Weights of a small transformer language model: MLP 1280 xIELU, normalized queries and keys.
Each number is 500 + 50 x the weight over its row's rms, rounded and kept within 0 to 999. Layers, rows and columns count from 0. Numbers have three digits each. The size before them is the row's rms in percent of the matrix's.

# up: layer 5 MLP up, 1280x320, rms 0.0613, rows 820-919, columns 192-255
# down: layer 5 MLP down (transposed), 1280x320, rms 0.0511, rows 820-919, columns 192-255
up820 098:495474531470517498509553471501537564499485518532469513503539594487567512567564531386500416537480474479522521469495449465529460489474520539461514503441476555441496442513582459602468521579633496
down820 095:500527457496443541542528504418519411500589530429440451409515480496500531443409523519386529415481481503550569497510514511529407474431538557366505467526468416451433493517487427421582613555544500
up821 098:466518538483480459512549396433569441458569555502498475545484494506545466601483420492470530454436490493616601496471593590416455506485457518472532516552457445367531553548557481445517587467499486
down821 095:528456509553530511445527497510532493545470450470531498577438536480439522544533471494538533519546489519440431483507564492487577503551516412559501573435528512538577509559653581447473454571507477
up822 095:539488591559576488438592561462451554481552567521532464445517472558471449521434554460511407505518447456443494533506394471525585506450507551646467444519471509495489548600495481524525545516514391
down822 096:534411532490540498492453508526450519503490469498573445506581471523460561504517484562474510440485508638535485488557521452440443449596500551584428496572587522529447540457476448601567477534537396
up823 097:479499569507492523495538490437416486432432503459526477464608467417504415568507462529489445565481539389359519499501485455482639537516574538516426548529526463562430575557528559489411485517516590
down823 097:552542540519490490530444488541543524420448535477513556477513488484522494406547546546503495466497445431478509508546566622577477471500517484559426520517518554481421465515380406527581460523400557
up824 107:507455523627489516467469501500485437537496485495490552518532568497477463596497548484529388501495473463491532434496519468530452500526409471531500510470585363540452500465555425471514499457581596
down824 110:467517508510529523464592481493556492418480469502579530383473448482487498399478500538537477547505431431499512504523476497469393547481577464484533488601491532483557495452529545532490471522535497
up825 096:480612563521552502560504442379470470453537503547566506424569471482523481507400533447466445386507516465477500470488491565489543580423488422527492525430416517454450548547423586474414487452480530
down825 096:448538547490483432470557432587490495447561504458518457484511453451458439516483536504479417415468565502424513526516565479486486443536539477596397507466518455540513433587528447537438598495577441
up826 092:530492497547467469484559505530535489562505511509481389503486483450446502491517478505553504502483527432476534452476457453516474497462526545539557597449482517445538452669568553486441533501567496
down826 091:435606508522464462451541482513462441483481534479448412563524429502482474543482457515541473479493482484551555535454551615553590421529442531521421475487545503497505525381475501480590474491442538
up827 094:503432526505488471482477479444486547449489476496500476449528473446549403533531557543439487535541470517515497500510496563444548540491417506434524565475510438454506478597532528470434461520495501
down827 091:527432497420508525490551495509512470375483400478516501615568468524517540510534461524614451589586542542637446541503548575451529504444510462415633468451543565509496519529462543532487448514507462
up828 102:423510542475569416549516511498444514449510488516517596442476530515633411514451469486513492482512518458454461454493571611559424473524429599546588508490460450436506443490515430513511496531463549
down828 102:478386447531551511478582512479521425492567478457425430499465525546494551474478502499489478571534482540441455467513479432487460505454516556459566492516514439493569527516477512510407457448454451
up829 095:607557455479410548515527525548531502548635503577562501592432456553537518570495525435494590442445566478506549469449488458594547522496486547473554433560412489446513541523476527468355532441423448
down829 091:531517450551455526420517539522476484526593444550380529441415447550439511457532500425456506473573453524567455505519501482520412566474533461500429465472471411461529418566510494582594541527618471
up830 100:493628574471533425557558580449409548485607491520523446502488573531484562583538495454496530491499495528394410424460475471554513518439575578377623536453505503563540584505570512501453493470495532
down830 100:578488478354444496511459567525476606473605426484533408499504456541514590479424482504333561434422556426536445533498394464484457569529524449498506534524576485454436433472432531561626475517399535
up831 102:508423530506450583493548519506541510495421507519441433530576453516541483466516398448515507515477483390569545528568440533514503447542506463544438467464502419549557498526565401563508472596542458
down831 102:506501496413461449554454578575561530451488479417485544524498432477467458488523456492555547490556515609507504530492538495495570464492551482539614518585460532457502583593435476561551520538461566
up832 093:486454503515450560489522497478476478561532529460494568521516449519476542528472503498553376561461507457536585477410537577517538569448525392596527502457505462494521438527539528454512473459494519
down832 091:396483530511504582469446557591498477432509434563435507475567512570439509516446462575505514474475456514461479515464490475502512474538531518541612446485507512555479508441486475560527520435452442
up833 105:490563529503539499497506589395461551576408524425518490551455392421547515509535472512439492488505536476457465519418439516502465526465513530500406447520445415510483518518562552492558469476544465
down833 100:519567450534572596487520473587517502481529435475602502470495510460468576548462529552452542461535546484561477555528448534494478485493553492556482513637559354540416496515538569451603569531541522
up834 097:447444484512493502456560534436511423421615536456494472458588481501503545462530452530526442538503562466607557497512456478452541465541466497442459413487445457515529447469462468429423560523516436
down834 097:503443545463448524530498445444526438518500512443477506456568482540531538542506543449372396480506454460503467507471506520492505590579527575477456584465506464473442381476499464439548493536490581
up835 096:432493556578540469504513472567509515461482581440473578528635454592504504507529442590457465472485507505517594455563519556469511538540500505513505492421424491475514476529569566443442533491524561
down835 097:519450384467558536455460575418535448509423425454508568560497456468473506503507489534443624501493447504489426457437524553561434501396506502496493510519488466447327440546539516440501481497534506
up836 095:420497493491563516427589518520486567555486521516554528452525496495397452646542538497535468437539445418434499432432547523548511567535460540523488496486438426541606431519539495563514596524582415
down836 098:511464506471546536584603490435532504609505473438434427473504472406550480498475456450388456511423475499530494571548581499544521492409528459514544594542455557603490427563474524524549441459456565
up837 103:535523544500458408466557522538524463502499477537438575553664487443445396490477531471419454552495445516470524486561472572595511507442540468620545505473487534483520467458496528561489507406573455
down837 103:387507461510486516519480486502512436600450518505453476517492541469528477465624518499634521472517454604569444433418545580437478522498544495473510509469472495532512510522467524395461443436503502
up838 102:490496534506482526536508487404557533483483642440483516458484493511519512584482468485479473488492524516468491451473542548448465540440604439500440522441427525521467467491560491472508561458574483
down838 103:438494475478477434533465517541480555414562534535486408442504529557575490484507542477526451523357450350533527587488500508525533471546476569561554473484454441538517405491498499470487409516512541
up839 104:484589492565492486412494551447515476536463480594497563474560561480615484480374452557534537425555469464580398540534475486486575522562471457405466502501457531555594493564508425473412512582517513
down839 100:455482553574378448533495354594507519483524458555475494454460434451583448527488601491499508516494521478533477540502541562450438466452494559568495476567439470490513520546464507520449513482499534
up840 100:537522586433492445482534513443525501535527464484546497473522446431507527507436451336459464368473433521552459442610497485467460579523551479434575483594514505512476427536543493504399449459552613
down840 100:415511462449502489481336390481398550490638493444495500511532518486548556411517449489535448464557491548514526431453540458516534524487490495491510656483490453455577581571399533509572620456431430
up841 098:569515409499512478461561425507514497493536458481470490518537615391447542587468422455503494495538488458448437506478573531401581428439469462544534471491564547459525554510520423527444495488461480
down841 100:522542508496524537442509520467560452405506590463464505460458342520498492530573565607461495502520513576558487475520464486552374501512497483440450526576575459529471471429485559356502546537510494
up842 105:551525534496540522490531552486488492453535508426560407474498512475540417538524579494505492504472550527521513322521473614487473509538515479470590512535476555462575404520569453528492497475529474
down842 104:430436509482526540452590508519457476484478480429507477463485499450437525439545505535561524557533474528588480539422539482475519545589472599410516508515606492489544501505534454474514575477521533
up843 097:525587367549498611462551568570433505442557540465562598498494522466496538548465487467389495475435580526583530395451497402516467557535515557491481451622496640503542461586414546478447541486557418
down843 098:538515568538520348494437481480494546544545514499464440539502403480497516506496548508525508534491454522393444547456490504552521516532568544549420446526578471452470572434531481554519514522542561
up844 102:510441517475540431583477552487477548565603582543353491483576455564578435590463538482445588471555492489489530529567510510574522506537552474485379461464449529456505492486503563505447548442505504
down844 101:560458519468512453514415532539515529470419515488481480497499486551492480446561456587568494397448543518505433587498450495409430489539515537578591472516478481497439467456471426491465461506499459
up845 095:414538457520472407520486520542463514512506497511505497477504558478593372538500454455502441487527508397531590484571556541506496475437529434464512457497526456488362462486465392452435520475509469
down845 088:561403567422340472508476444435577512530565470495574493467445434486548505532486501496515430447517530514477463456483478499487456439458435497511468502510462429474516520478459480594526571430545514
up846 097:460465447548491539532469497457482593502492545548536483522498520532512480434517515583435472486387551454432496534477435496455537571560474591505511583585472556528552489463458428528486534556430506
down846 097:546337539514395499417508548491517460548416498435505472625527500439509507527575519524483520495571531512510536546464555510499416507451385398545505457455446535484452565585442562454498518509566616
up847 096:554589429527552529529528494401400475422514508404471489485569555474511486551510429513460485424459563503425499504447485547606389438532629544560464432479543432403491540549543489418575581436509534
down847 097:503498513457447470489538510549515443468508544629519563572454546527502533467512483578517428457561479541583482556459468508456472434568414514504666513538569582530512482555530515520419497504475557
up848 111:520530559455547444438413453496412421544463469532392458531427597545550513452478513463452445481491524524550517510541545411602479402446513476529470536465456484473549526532520449522548566513431447
down848 120:508561577460489505534479495504436529512482471621501487556399554444509529477511432530436465530531465496470571518449445553479583456539482459485541561448418569576415509525507391500480522517482455
up849 097:506639449474519545507551576522545462456596489544521450484625523522556452428493568401463486564348550454541524424500509533549480513486544628405506406561391508451526410485512448564464463461493544
down849 094:442488469506474482562517437580497538458484562426469452471499580488491519473448515507370509475553501482440585503535557485541568545471455528448489468501552405451488412469512548447521600492508594
up850 100:555489557536441486466539568511505502508513503575473539588649446501570418529476560469527493574533505500543526613571482431454488430497467524560514530558599495581507398586476601443582554505523582
down850 099:561423516541536471515505459434537530483617560485544472518533508543476514446475560507477410527446386507601510443517455490511471584463584502507530537455468478501407508499533499436524511545560435
up851 108:533571587578571565480464542537467512476549510525442479488526564479513524625417359527446522534504482463489492484460401461488473528485540438491436462432456549496503488562582400557536493546596513
down851 109:506495550573537479494437557513395433550510467586454476531500529450457410507534494564505524440460497541314446431555504481490487427552504423504488504543387405499495501362500476597544452476553555
up852 101:396482526468543495488525517509449517555403613481602539513516523532543548532546428470427485386472557490484527549452477458508489443351453486550524576507511529451566529428526595449484493438406500
down852 098:500558497568464552621430532429445430552515592488468552483456560462521546498520524457501496469460498491569535555479567486549480504473446524448430547348454525475518573525530463501633520616501542
up853 098:553534474372556538460508531479456525458504549420516596479455561516557523483548637437456401456435476471566511552424462393484514495561520474453493435451493522383524522470518533447391502431500556
down853 098:519552449427493560442506458513516518588545492514421475546529479534533552397551451498495479453572456586486487481413541516543522557520548509443534588450531540523422536488454508478592423506472509
up854 096:549514589580496489497506455516463588404488431390516477459478532403505473548364468556414482477456486514525473510415511529514533492516477568492443516536526482392445590407568582430449514522512596
down854 099:521464495406504516519592510396450443598515519588482508545471468508494502400595532538501474571428408523498550426538512563486560431496466472502552381400444508490578561502496533528468583426484479
up855 099:455558513570555476489526497424447462579556462578525468504504430509543445492584406505509517534445574499487550518537577528554578508459537446534434453497387562589440578548497505554434540581598576
down855 102:449388535471541399501534529545523570556527482401460516478432565553449473515585453537589492469519440554544498440456566504475362442411460533562506546516478474454515415499457468453514583519446567
up856 092:534581527509502510558545438501507482476598506560509563534443561536480463483447476458458454513486542393494443484591520508614427531563518560460469525578532551521575518466544518496479516508439456
down856 097:539458544427528548453454541559532447520525385490526530433475476522493524521557435430474437635465448551477541515524491565443568553553481533446419443475475507473566506557469490527443425460488485
up857 097:540515567523493482580551378593419412471485513497473484464482416543532569586395571568553489531475550400412554479435481459593541489497551530581488515470437488516489545479618484445502473586447498
down857 095:499495558416572506521420488432507551558543455486520520498436449451490540470542507518470543660482460437533457519517466498466456452425476480463579511483479407526564545551553536616504486515524506
up858 099:458488573460571538559526506467559456548503432535459460526538485524559479470507443470529583608484439512538468581552469584481448471495500627463548506435472464457563464566571503575525436467575419
down858 102:522552478446423553476510502509571539481511493446514477479594389447526591488489534480490428526470377446524502423527576545530566464501460458586455515518420483547510504429472487594570409447555438
up859 107:564563525529514490526552466533410510482529490461539463491515522460526402571452543405529466490556552503487468469514549532500511537435465468445484363497487578502461406485480471428513488507463429
down859 104:536509547602458545447535587577518496540580414595501521542564484577510515547458467461525360551509428506527512538449482594592504442614394493449467468599464570433488606448593485437459500390508481
up860 096:526429510583534538464631459464490492512476598414506563544571569503498543489518596458529535527525522441481486445431429487548452478500411517616495424421526371479577456470517560447472552523479456
down860 093:542503452478563502551501459563642492581520466480549515519532559490457516369490513490472533448490497588404449522570492379500445467528569407524477476473506589586535533504409455547414482541528418
up861 095:462497425654507499538434560533516481497608562418515563457436513368531523595494630428600579495578575447524491536416477514528442534523486565567594453531397412485478520513512519432476437464539473
down861 101:470450424515505550519493510532523551473544418482432573416546453436407525511513464559530520536536586464504478476497540574396407458527582480576548564523575550555529564521529543569474474525407494
up862 100:450434523489527461536531555485471552496527625484514564476527562527504454520446512446480384582470540520457532532458514461510496527448584577569542393448547476450503433468615555502484497455471570
down862 097:477462486490541482539659498419554521452434528557503484446617562487453547542570503503465481518562559487598474556553474555459436437528512492485496507550471552531425529515473459423539486534504534
up863 091:603531522507577463519523551565529528520441578507556484452467567546431528486449508436502432424481476511502456486577419495426532556576522532421539380471510399496485508583472422503522509415486493
down863 093:535451534509502483359502500531501599445458564582563494416478478554471485491457541439443443505557442570487530533502516535449526476563376423478575512482659501493529492471475451492445495507587578
up864 100:509501591537519536535538483476443448482472598609472534480504613446497520523482420511482497500527556567453611511496561503453478515502519605402459599523517416479518492524479422477553489457543610
down864 099:493513542523550569412529455503461457406459464466558586600411482490450541583504537421458437556539530508509356457507584612477498445512568452531560490520516524553587516516489587531480530530514465
up865 096:397540491517575506579495471416464445460553463603571456461501474586486533507543484449444488569519421502474500504463450474448433488510447496558453592487391429425495519527493513514433485449450572
down865 098:474486517528486589454538509417459530529496506541515531443529510532543434478588506536463449521455407500476534492455494512469411523446415599541541507439515511449535555502579467484482448531538434
up866 104:498566515464484552476554409470425542426466511543492543502542479485502429571423492450432489505410494478529561484595477431542482538528608543563399431552525531451502394457508521487590609576485528
down866 103:474386458519447512438483513469517603473593468494507576466500512527523465542464448503577571422568458538511476489473592408531464427499552409473464461550433527573502485502534528498449501482418476
up867 098:456460526584480439491507581384499538485488471452555523560525483389461465500568468510562514600475481470500568485513519517471472466382518562477618517414510576526531479541510530569477469620515546
down867 102:587507550493479517526516438512508573510435617479490541461396494513486589572480509449562523442479458517506458458453489452497558536583508481512470480478471528481432522425490516534566490537538570
up868 105:453439598453491536473599499512447637412521517481530486359491601468509470557428518532507529513495566504365461582456530576550525518459488560617581472419439532452558551449563580443485531446499487
down868 108:467509462529535570473579597329529611503414515485479547465433496407505551465539470526552458476583425582438528565473450504541528448499527527610543454538598557465546564554556580489578533458535615
up869 095:442672503547510503538513453435565579482530589529558459492502446505454541458494526435507537441447509546571458482405498463513537436561465551473456578505508481397511512519505393555541503525421527
down869 095:547562479494511480525577488466579446525415482417518480443490600539468558485523534471442540502527474535506576506462499467499555472499445411484539611459421521445652562501418459479513526477564564
up870 098:585503549528503573582475494486510562424571519457511451486444538499610596493516537556510490503392558487566491411487596552426490484375575533510470448496430369553536531450427499479518511437500546
down870 098:581480561494557527328558520516492527575511540558498447513440503539481441484520530543596523533530482458499506524502494428512509496572552532498609489570550607457554464439522565555550411480395479
up871 099:583463512599505484431531565454477568455457476511481524453627567514512494568458506509519448468502454492463492371497467545536438494460515475496478461590501508553487535465633507548610521497514495
down871 100:450521492544507497429511533522539460606517483452571408328540407483579503479479480412526425515518528510471551485474456453523586467437464560417445608529531554430492535503446496499541593482451572
up872 105:380533451502536507542407494526543503448454481516455480503538609448468476538468536518512414484561511492494337559446489549454479552532589518505522568463523424512451427416544516537503528563483527
down872 104:503540458551404449479480580467416583438492520491435541497447545459560404483516482503493497459485473555511476522510562448651463407473596406425555495468412496550466394465432541531508484548447442
up873 098:477466498536538406564462551504423434437404483527461523593485443540521390435442516469445508430483465479412393411561499633544464466467504542454533548475498542493340575555504463505491623524507456
down873 101:502512458532451516485473482365506404496473525364514406521519556455487473387425469632462480507476509481455528482427462485550534598489463505552525550506495520488480469437586516457556566488474455
up874 097:543577473502539550431458469500514473489487528463403478442486500502434511549500557494504502505381526464496537443523563625579473448427530523596539546490501502501586559464486501463455507487533518
down874 099:564519519534509503514395484560501509448439467598508453514552456435426410552460437450412591505528501505435503382568605476513614483464585442476469552580502517571505536528434499488553552428509522
up875 102:522548560509453435546525483550515503479490517462454519528527517557497511480444466496470495518457560503526492474513471545547488504452418446532524556426396487496489524487559530509506557472456482
down875 098:535436575558477574566408459564508553544443513420500470504472461491508531518501491549588498435469453514582486450538559464527426500477413485481526528499552528500536482516451517606544520515510497
up876 101:515543595476556477429478439512489485534539497481468498503499530484616514509574488447547491471509530479479515588497388477661410443437535529527455437409465542515486523528501451488412464483535451
down876 104:497467369518516462469489446470569557516461457515514541483571447453523384467475459437487479535563390519512539518484501429463491550519516524440506562591473513444414472447556570528550586444596613
up877 097:549477550537441499453594606560619510588458566517472474460588432530552535571554533510410514496576473499466559468504477503495474505444491559462458498495480471459433469496542516516509479542458529
down877 097:533523549433588516478514454591467475409547458451586566554542502500428503568467442509489440459613442500524531488555570517445439542473531427450533628478583521561540413597446553538539505457497509
up878 100:531516579465476464556554532422455465464517569501525413540515500441596504571549502415528408531551533527400427456544495589539519521444547438570440519462505435490468553463497541479474516563496514
down878 099:503451502545538513506532627486472476503505477500479567509516541515537483562529518532557440622401486449517453565585541467523480519412522471456440503483522448546424521499482565507528497490542428
up879 097:548586462455517442533518600413447489451545515477595513408533435369520442562534488440393526548409536480480518494441494475482423536485586523560488462550434543490387505542578558488553550506527486
down879 100:483445524570510456473459550568517429446456563456543506557553567469600473529512503489436523415449490405515550452514467550472496494524469488473496646477432503522477546510550507476527439473434365
up880 092:519532529522590439490518510549512526607506474510565565464557475420498510501431583430584460587553501566544456488518428510431480558478568456478637515518493591507569498491386530427463489439551430
down880 097:454516487474452610514578501499407423544520478443474438420605515485452533445449505446559457569616514590509595507463439459378509540473495490433505585459479461486481415496448476538444579555499577
up881 099:637599501577592505539525569539462474468535495519467486544502535451422582414502493462558529398372507484482489528498482489479469593455451463520508480472503525523571529457451555557450485585468522
down881 097:444509553470503429535479469653411538534438480390539511483486567474550384420548503453477477470430524466587455576482541521449523470418548477479450491471511530630504584552469528537525507490596537
up882 101:478466474585574527429526437483523514482477491532550496489467510391567540516444555477614452493553553481461433570481486487561543508469584568596557566519521511463569433479511460512486506464424530
down882 107:469563429527525517515495516409588514461517534554479438495502427547594424513565500548469544539525547436455514583547542463447497479412487462546486422604470563413523517467534487576488468498621538
up883 095:504525518473504535576464506473526572437504507479590486513536513467514429612370450502484536425502492479464473472559459441435495525488458605541410564522524523522424556551562422501457536567601411
down883 095:513471530469510444474514474565504476585491410559468473565515493473550534465556493463545520495592466537550499514383541544491468522499566536441545562534494581437608394545475441446514499498437526
up884 101:532564559507555537514459484514510565474452572582475505397467429456405415428451513523448570528498509508473539445553452533480552601465519537469495542513524500486474486465596409461564496524489478
down884 101:472544452509527441423461508473531432477549514513507433572506493563510526484561495569472477424474491470542501484567539557473465522460544605517522542477486545615470500491524512464522503520560502
up885 092:473477498555510537508495553491509544443527470552535561509510506508548496534450499567489504539479514483469515469490444438547578471539489492647525424478412458489482454524524453456489507569563594
down885 094:501561447467520565506460419474513558521460444520442443462570561512415452427485501509528529571585417491471499426505455506472455539414421566401518505499501555431522480480487485575500554490425457
up886 099:520587496488452564518498426502566556496475456410461527423495472565501525531539438533508457498446493463462555466542438531448534537455549491569476458607499542568549458486525531492487515387413511
down886 100:441583497530566608540434502467545406463512440478447517449540534498538494471522575471384482409459537431334462492563554563517440565550545490537430474486480539511582519492559405540577584509459590
up887 097:378520575555451396485492578530477543426496564501569501490539518428495443553529472476531474467474536512579502497521530563465397467547473455503521488434473465559478447459506489392524585413582511
down887 096:548432435494348560488448472514440536470598511511434510461477543516548517454488519529500449429465593494468541394549535521515540497455506497480476417499496524463456534486454450465523469500445569
up888 108:495499500523527514608618496474444526514481536599460501543457505477502469554472560475528544497517577477530509496458565570536508451484522581591542564447461521428556563541566518479495524583510486
down888 106:516529473486444443528482546573483397553490592518463645528492413546490612508501446390508510477458511455501529509460495572472528503486511601525538494517454528460524609502473521517475518540490489
up889 110:487564554580531394530517440461497545550533518546507580530504528347628478541491546504556467505479512503509557478526453524521519477517487543509487462490455404550388527441447493456507573505513611
down889 104:560514476524512561591516456495479601532529475492505406431464473601503506509467487478473554503489522542551508514497465582537501546535598421510433514451558455437501457446402541483492495544505515
up890 096:591590546489515472528570553437485510471439439470454567555447529532477562528473481545431469451513608490476503513440521572529458424448577493467574506517448498444562525513475478467513571527456386
down890 092:509546604418488504476569480596426562540472407624519564552518508525392466485439518543401530434492419672485424486519497490558465514579523538446537429413571550522526505429492531511564518500492405
up891 099:407561506632511456488442541455425460561388511552433544484617522451595465581511539517493478458484548560513462569462478473537590502500489483509482497474494469474528519499545551463500545463516485
down891 101:451480560507483499565497518520524539514501511458468475536518490423461429520441482545583630449500490563537479520442520534540529590541461494486532496450501307468549517472437567477495424472486535
up892 103:507518516492529489492471530545397507443496490513563542446638541531579408527509545448478523539440510523498398361546475507522520556458416460518551525540513378402451515466492568471595621546458491
down892 104:509526602517534497490514514467536530436395445506460531478503487410542460488509435434424461525405444481508561537507409424498445467373495498517507519393485485388452464473529491475515454518508429
up893 096:539537465483534455501524512525492493572548592548566483439557489516521472539529522413523464505439503461515518491348458548503517538518572601496487623539406585536497506518530448506483448516514456
down893 098:568478468455535597465498536594539554489448510461512451567513458535526573453525450578519521518488444525538532437482534525510505523545480537453500587486529487492555562580448539562502611584540500
up894 104:509527586531486500496520523548529551433476540563428455559526410482549480511409491481529486520456544506578494549400505520449588600516581522483462460458453514509451433489502420545507551584394417
down894 100:508483545552499500532487567475562504440476428636551573535488479527477587484589551492445431579561434425533532558578463583479503447547513448484526517443495540605574585468577561465436482534431469
up895 116:397485511474504410476477422491343520501521482554456448515507621446557449506498533462565426438402587551559520532547443468541491569565453568548517485472488534398514433557602454556535515518423562
down895 111:445476425485501474512411460492432482457487504512512394545571526497460538387459474522429463556415475532387439533529513522515518578491534520458444505468454540520528509504439468529474492574472521
up896 096:479564461476495399581464529515483613473458477498515515438595529544533527509407511457477497401595431441456479498512542587501521505387644471531499542507509505502510417480592452445427528509512493
down896 097:559492481403442401542475501521543457461507473480581457412511461477521517520489514547439437452474464528557429575560541531413433480528394510458613547516532434465503570487406508491497357516445483
up897 101:466474577542517446535499603456543558532453403408425485544491497391549445517494533511526569538560491534574455449452551462618494478413423507555541549436504406525664547505513558414447553494474530
down897 105:464520489539424536518520468379493490583495545441519457465521462451507519491500415501471593497471463513472487464462493425460510493458585519557406413507413521483361553510506401501492488464506553
up898 116:491565505445482500576521544513464421498520493519491499496449467448504399490403509511485500552503507520584522500557480535601548531507478506513413462456441484579454471521519487535469593518566514
down898 100:549506487490414547516465452475487511501540495492426504507481514622510520518455501449539524495460553488492551429497468564513448561581575491476527472470479504505527460473470438563553511531498527
up899 095:503434548602485497529577440541529536466579510452547451433479569479591457513487494441526489422508481495559509503505458471558507504524511507494562555524476483562564541532463522444444497521500561
down899 095:546572532466556547487522460455573412485507514511485421555546581576508475499477449428529427572449470442562535500405477496478432442559538509450465548500485549507550402554498530495494489523456449
up900 098:541587523535523527525524399493468483513561521463560497388498475456449556518500443455440453447479506511463515546502496456507530488576503485574450490541435420496423456490498533443394523488501564
down900 101:477457543545465573504556527455494608484543379590503497486541478503466540519475461476486485496433488496529603507520594526536473502614530485466517520499355551557537397529492470515411526532479507
up901 096:467446501415526450469530390435538571477443510547471528495521474421573523477461472537484473473458468451467533443435532542470494577427515476480447534484579490499515406464460473500449483568573533
down901 099:404565545547514550429442478502518385484424502484473460529495557508498563559559461533506522547549591417460525530449400412528430495510467546493523535454395517514567411507500626526492567454455422
up902 114:514510479612481501448617469524417476457516542527501481490559532568576540617455491441453459442502572415423482515437577450470471502513484445482514591540501479538592451562486413592545626501531471
down902 105:508549472520396542495637593505577477530408472443531468458477468567465504530516495507552589503571442442515467580452517485411461545533438477499524564442525502466519547523524460403531545554479555
up903 107:552577479524532422544517491448504467511489465395591483515576498547480614549534451607398466476507512480614550579453504458626518510495460481489464493546495550514515482555523425533471583521540475
down903 099:549523549482436485487524513448556441486484433494437514512494457600537511476510418556495481450431544497470535490555559437569537433418483443499516518545590476478481553422451505411509428503510441
up904 102:551485478526505460427579559454458471454489502472450428538572491531537489641505497475439472491474458495633448556578535462490488440500583511495489517517495538480432435503581492571553502479571480
down904 099:495518518475534507441515428484433557577504518550505513474460508494494513534545503508575513463614414545402436509503454558478438499528618530489403527494501529549600529409470621432624510503542402
up905 098:491554491471570428434482449506567490487492479447538468404541479457510471482445463406420528473486534545519568452428456456454537518362482554488554542523504499469486534454506521539405500574450450
down905 103:461459524457514517518486521548506517520492540439667468478524484470446559485596423506477543469551464666613489518598468512451450509504433562569561522562509543534526553499497559518520512518494457
up906 092:513503535582514508516498527454476467449516547596482584401495601535476564518597494473389563516489554518513461534490491504481522493504426452485458505418434470538496554492539466479468473454501519
down906 098:472593587458459502498526495543538547442533525467459477528533485510495470433455447445576473507522467529529441468565411650422483516442486498511456518438548481563531420448375419429473508538500481
up907 104:484533530487458470544447475438544516473529527535571466475528522484491469506418578495476576487452537471496452458531485581523490399550523430536491435471456533477488490409530403522529573571542468
down907 098:555479561477441529482493465538472434561525486416506425484596478529457436509457521480433518423571518547569537540498506454513547507470514463545416514471475562432511428490394473473516557539563423
up908 103:449440558431472427542534548434468554431557549374481506600500435510450522556580497518538508544450417579533460509454421567583533427435497510516374537460499580479522511429585472496478528459538519
down908 098:456537503499408579517445528507493420456460404477593521558531461405465519439533458493566469452463561559447479484517489451599517467519516492495563536482424531519577480448478515459507464465558396
up909 097:439579556569507379513575533488435546555510408410463510462504459500523458610574480514524481487508560537503467412535479505532542443537554579477433553520402366517517528560529470522447574436498578
down909 096:398523532508361465581508451458446551552483549452393475451417531470549348542457440469527494524459468526477489439463518496473442541481487509603536579491459485488431443487386406477557467452479494
up910 096:464538445447466514486425503492397525434571527565519543516590483526445467567456516513431481464541531473496498470515492404567384529535480480432459536468449468550529499556549540536522579427473451
down910 098:577565570461427535429493537525499443494495432537469496536526550544521534535537571414518516547506423398496479494461485506503540533465544580550500500631538560473445445422424570511508535452453453
up911 111:548578461495473520555542456495435444595523502399484596569457446544596502592478464541370528528452486514452497525446499540533531503486543500525569484554514486460562495432526449463525543465584519
down911 105:584489540524453424523620529480554489567516550382474443549542390515515530449540457488501535535428448449438559450555520454483589490450552573485591542518558454465539384474535486593511522551386472
up912 091:505468429517472543474566460535534507508507579543463481496520606528554528496512479437469512546446468495555460526454511580510485569516497380529521445578463506452483567452521512554584516630494492
down912 091:483537532535451549545530497546545533542584466446472518462473516480481420494477553478542483440570502487567438472455499498433520508444503578394499504583468404474514521519478567526446550494470576
up913 108:537525615527518435569512433504488524558578499507517491544454580563529532503498501470477529492532525518530532492520395395499563560461518491561459378479514609475437432539630473449474598540518529
down913 102:517491522503577425419405489568553504408494395578459485515502487555462542442583462504528427529555519535445508498503515459484525554571556513526510446508412519448448559462501583437391414476480482
up914 109:518526522493502500423541567479510507432561470579636500530420529545493509583588481466514496541494547534525513535403455532447466505469475574574526519554409458539556480459478492473513399502535491
down914 108:472466523551419461451544585519474584501450511491448475498475527438561547495514517490432484460565446566546415481516502496462505357562465464462521513386487542556499458469525499569580545576527356
up915 096:592520534499498392530506394381532616374423466449385511513555543489487417519451575456389421485485511375507484543460497560500524551469471485448437541567581388533614524544513595424405515497421509
down915 100:486466493456579537513544436497462487407469437423476477395516504488521526548631570520507457503512532554483429528416460519461526499539488453473513499421501494438492592561439530548577414469535554
up916 108:533479424573487463606501451413511536453508579469580444469478476476565536512426506480526527502512532459437604513496462491483544463460496540502464501492403432597472504501525516460481491474494435
down916 111:523466469517468608415514489406553434471465569457556495539404512373465432457479493485545653494480500603580480530422557481413503503380571472427456535541459390543532511523476513455496456481431531
up917 096:440501458472584428495515504450420476514521489508399466382507484523500498492473468451579391522496518500432459418501464502534436528427637602463457528526525418460492436495535470445425444415513519
down917 098:464488489440504499479488495536552394651504411496525410603548531424519574507508503511484522561494430404461509462484502482425455503443485557536436491483520510475554516527564472494463454436443565
up918 100:584503496516536444485563530505486566493539492548397587515441485449486506630444542487485508501437558449550527546521509462556455457562533484528453439569440478528479563563463507596523538537564590
down918 106:426536382432484521555579436519473474588479473478517466499404547432565524462527546540492480471472556536437456485518470534518449552430454588495599536499527490476508563453538585522545464439444516
up919 099:575477582444571568533471558512480532548466538430495440510476447407531461488524603560474423541393439418492487517464472530593429459450540481596514598476450507486572496522518461535484438542534563
down919 092:441470556566531508454558541514443569469594516618557562578528556543476475517487448500587538503503497493509449568501501497511523366474497507563533538478435441494547596489474582408558486525484490